Part of a small language model's weights.
Size: 4 heads of 64, MLP 448 SwiGLU, vocabulary 8192.
Architecture: RMSNorm before each block, untied embeddings.
Training: a variant of SOAP for these matrices, 112M tokens.
Each number is 128 + 24 x the weight over its row's rms, rounded and kept within 0 to 255. Layers, rows and columns count from 0. Numbers have three digits each. The size before them is the row's rms in percent of the matrix's.

# up: layer 6 MLP up, 448x160, rms 0.175, rows 44-49, columns 0-159
# down: layer 6 MLP down (transposed), 448x160, rms 0.173, rows 44-49, columns 0-159
# gate: layer 6 MLP gate, 448x160, rms 0.172, rows 45-49, columns 0-159
up44 105:138159150149142146092108106163143151120119133131115135117144102129153136069140112116109154133114092143119124113161132159136149119161150131101104117146093085105103117092092119102093147120095175112116119110161122153160105128123106089145142157136136147092176120145124100164116093175122132121157145111141144108139110151081131120080152173155141130135132100149116182160120143101142107111161129117116120147133153136147136176120135087176152126119173091142078161150143099149163115113107122
down44 104:140114125106165114124154130116106132094101086109133157086144119116121153126094137160110085189111138136128130123091147132148159155080087135121106187133144139121119134131112131134152189136151147172133162142107125133134156106148155085157142159099133138138120158125141110158129149179149121119121122127109120133136107115159095106087118117136110167128170151073138137140136158123137129166148166102142104107112135130123126105091100113115118129164151095095158133093111165097165096116134182
gate45 096:123111096117135162155172182166163108106110125170126140099113130145116152150123149121118111108191173135153122112132088137132104153113153122134127110113138141125118163106124135113102133119113152117180073122112088126132145171101085123127145117124146142139138094155127139118095156092141171127160160093142097129113116166113144127112148095115111145134125152083104099163083113165123112102146157112107146113128153137151119132089126156084141085129123084134147117119130118083137125173160099
up45 099:136126092134121125107109127112140118127128171104165137134116150133178092118078104114119115095123122106129140117129122138189146098142129083041092112113132158135142087117145118147162111150045143132104098133138151128081077109152114133126132083118084090101083119126116118138134137178114128122147126126119163135169127124116140145137098127105154141144130140124144131118137121092129157142133131102146107133085121129139144167126143145128145139105147101095166099144156176109105105111140151
down45 092:129149158104138174134140104133125107136149141092116153152129196107114168129145080134128109121168178102108091124097133127147141145125146175163104126138109145100102151126118111140102147127113114081142137149137109163132106142093094142151090101148124091142175140151119112127149151107143186122115116180140113145114130127117125140124114115131143152120149091098071165110105125107115130092148143149170115097102099126110117135162108136103104144159140124120160099123097187162118095131101109
gate46 102:148144121148122178093132112162099088111151106085136143116106122165055145076127130117145137110123140132153119122135110146102095149117143113115117112127128118157120156123119130111138134120125138100130136081164143154161121110126096106142184130107178134143144102104141124147178083127109103140143124115122148128162131120171162103167124165103136144117087104131101135137126105143121100127158103101105118140165181150121157125101122112109165118182112116144148131122109142129103199144094092
up46 092:149127111165155131132150123133135109129083090114053131109141145135146145125149105102156152129146146081153104084112163139120166104109151136092142112169099120133147133143096112110090135196128145147158136140143131122115116120131107142081124111095148108137087091107180126109139160120152129114159115120165129178146146141109172114170158119093175093155083148144102108109162073117140120161095110151141132131101149119126155131112142122129133105125135132148155135143117106136135108148148117
down46 099:138116107126101171112114136124127143142135106108143110140097147132121118083118156090127118132148101140163131116141163145086118116108139132128100101120162132113117123156095135167127152090081121103153161149138151125113139211150083113144099095120104101137129112060150125117135141117117121157091110125122155158122161139076152114152097162130067146157130151121116112155144097122148140122084139178141088159137126104091125137127153110115131159126157117148123128098170128165126100169121117
gate47 093:136130119107149093127141126122125143132115123093150141101130107174119150117121105084087162085153153157085105142111104126096139147133121148140170097088151090089144130127102111129108164097133108135122110125117163097104112147121138123105080147125100135185096140160139143097144134116129148132115122154102124149120095118115147130120175113094154125120107122127116050115136164135133157105108099058159090135139119135118113157117133114124164128110132149146099131115163130184177084137113129
up47 097:130121101103144092147118120148124104089082130146120062092135117174132125093174105148121137163129124125102147149103109097117094159144135146070128114103137144114093113126103093120119101146124134128126061121122121102108114146110167130152125129126158088114111132145110158119100105127156140175108096138123119106152101160122098088113144193098093105120137093095116179108095111125126108103134119126141117171143116129123148101133147114104113106160184128131108134155169116131160115112140124
down47 105:105076181115129122144134129127122120121120111104130173158138173199109105132116135105095133178112139123130154129139089132167155099155133136137125086147115105150115152137100132142112127099076102123145137129090151128109082174107108101130114129149128177091153174148160148081169130123127164138098102140090133148081119144141143125170149138104128139136113132097113144100118128138122155111117125138143095117089135150098153152148120141079112163142120118119094160141082123132159143126126134
gate48 109:182159106111085119128112143160127078118104162147156118102106145145127172163110114137120147120125155146138111108178101125148099180142128116134128135169115115117154121113137128136129146139144113144147137124173093095150129120133120151105137127134145146154141147121087139092118114157063120174128159124103067130132096131162150114140116149106128139068126074139132134132156117152122122116114158141135147123128137181124155199103078148124151100133114136123114123124116134109132114099063131
up48 105:103115164128121160145151156189151127143177198101143101111110125100129107086129118140111139162110130142134129126121149126075149126143163168125129137107151095089174145140101095112097100133114094147158119119119130120120104120168101056138111155140122137098142148126119117133116151095102108165114105128155138124101111128121144122108108152172129178119119080103125105142157122166118111139137145127108084127172125116144134071148133132155094149102139162089095136127138141144150118107115141
down48 102:101097133098135101154125139084127127126144090118100121136071110131148108072144131131120140149120125190140084121098127142156125150134127150123144165122155129098125182136167143164094145120108119157100088160140107167126156115104147165139156178101170094105134131131100112149145105157138113103142142135173154159133171143137137162086137098098107116116135136162118127152171100156102136147118140116085169130116097153119148096137127122086155181139132116142119130113147144128127132123099125
gate49 106:143151115111078159151146162144098167118129106162134137109132140173104131123104129116178132130092105155095117142130154146114156171103137162139109092179108109104108135187102127103153132111169110181102085073126139130160130110112128109163146069096128120130132132141139125126135109096124099147095104153117120144122134090109136121112127145169122139161144155155104141106146108136103117096110088101143125101105125092096122139128151135111164162117134104138110165125091111140096143160122163
up49 112:106147111101074092105139130108142091161168162161117133120147140134133072117128139117161093122129152084135104119145140085129172117139105131145130109129109152147110168108138130142095174139127122131141130127138116090112128120139119086163155162142155121106114113145152127085131152144139116131149153172116094125097076107057136146121116140161157107073169150160106133111149125141138143113106108143081135141170127150147136173134122138122069107160093127111125167120117139142104119146142124
down49 109:114119141116121125140122108120106109118132112134128153137122079104154140124115086118122132131084163178141118142108106101091147171161141121169125114131133165116098130091140124101118145119104142144158127092124174148098114123121108139129132168127104172106130148135170149121075131123138164120088093098158124126139120122132133156132136124164161158141115141138117099085170149125170083113110151152117096140138080149091109149177145147179101118167117092099180151180131131147098110118131132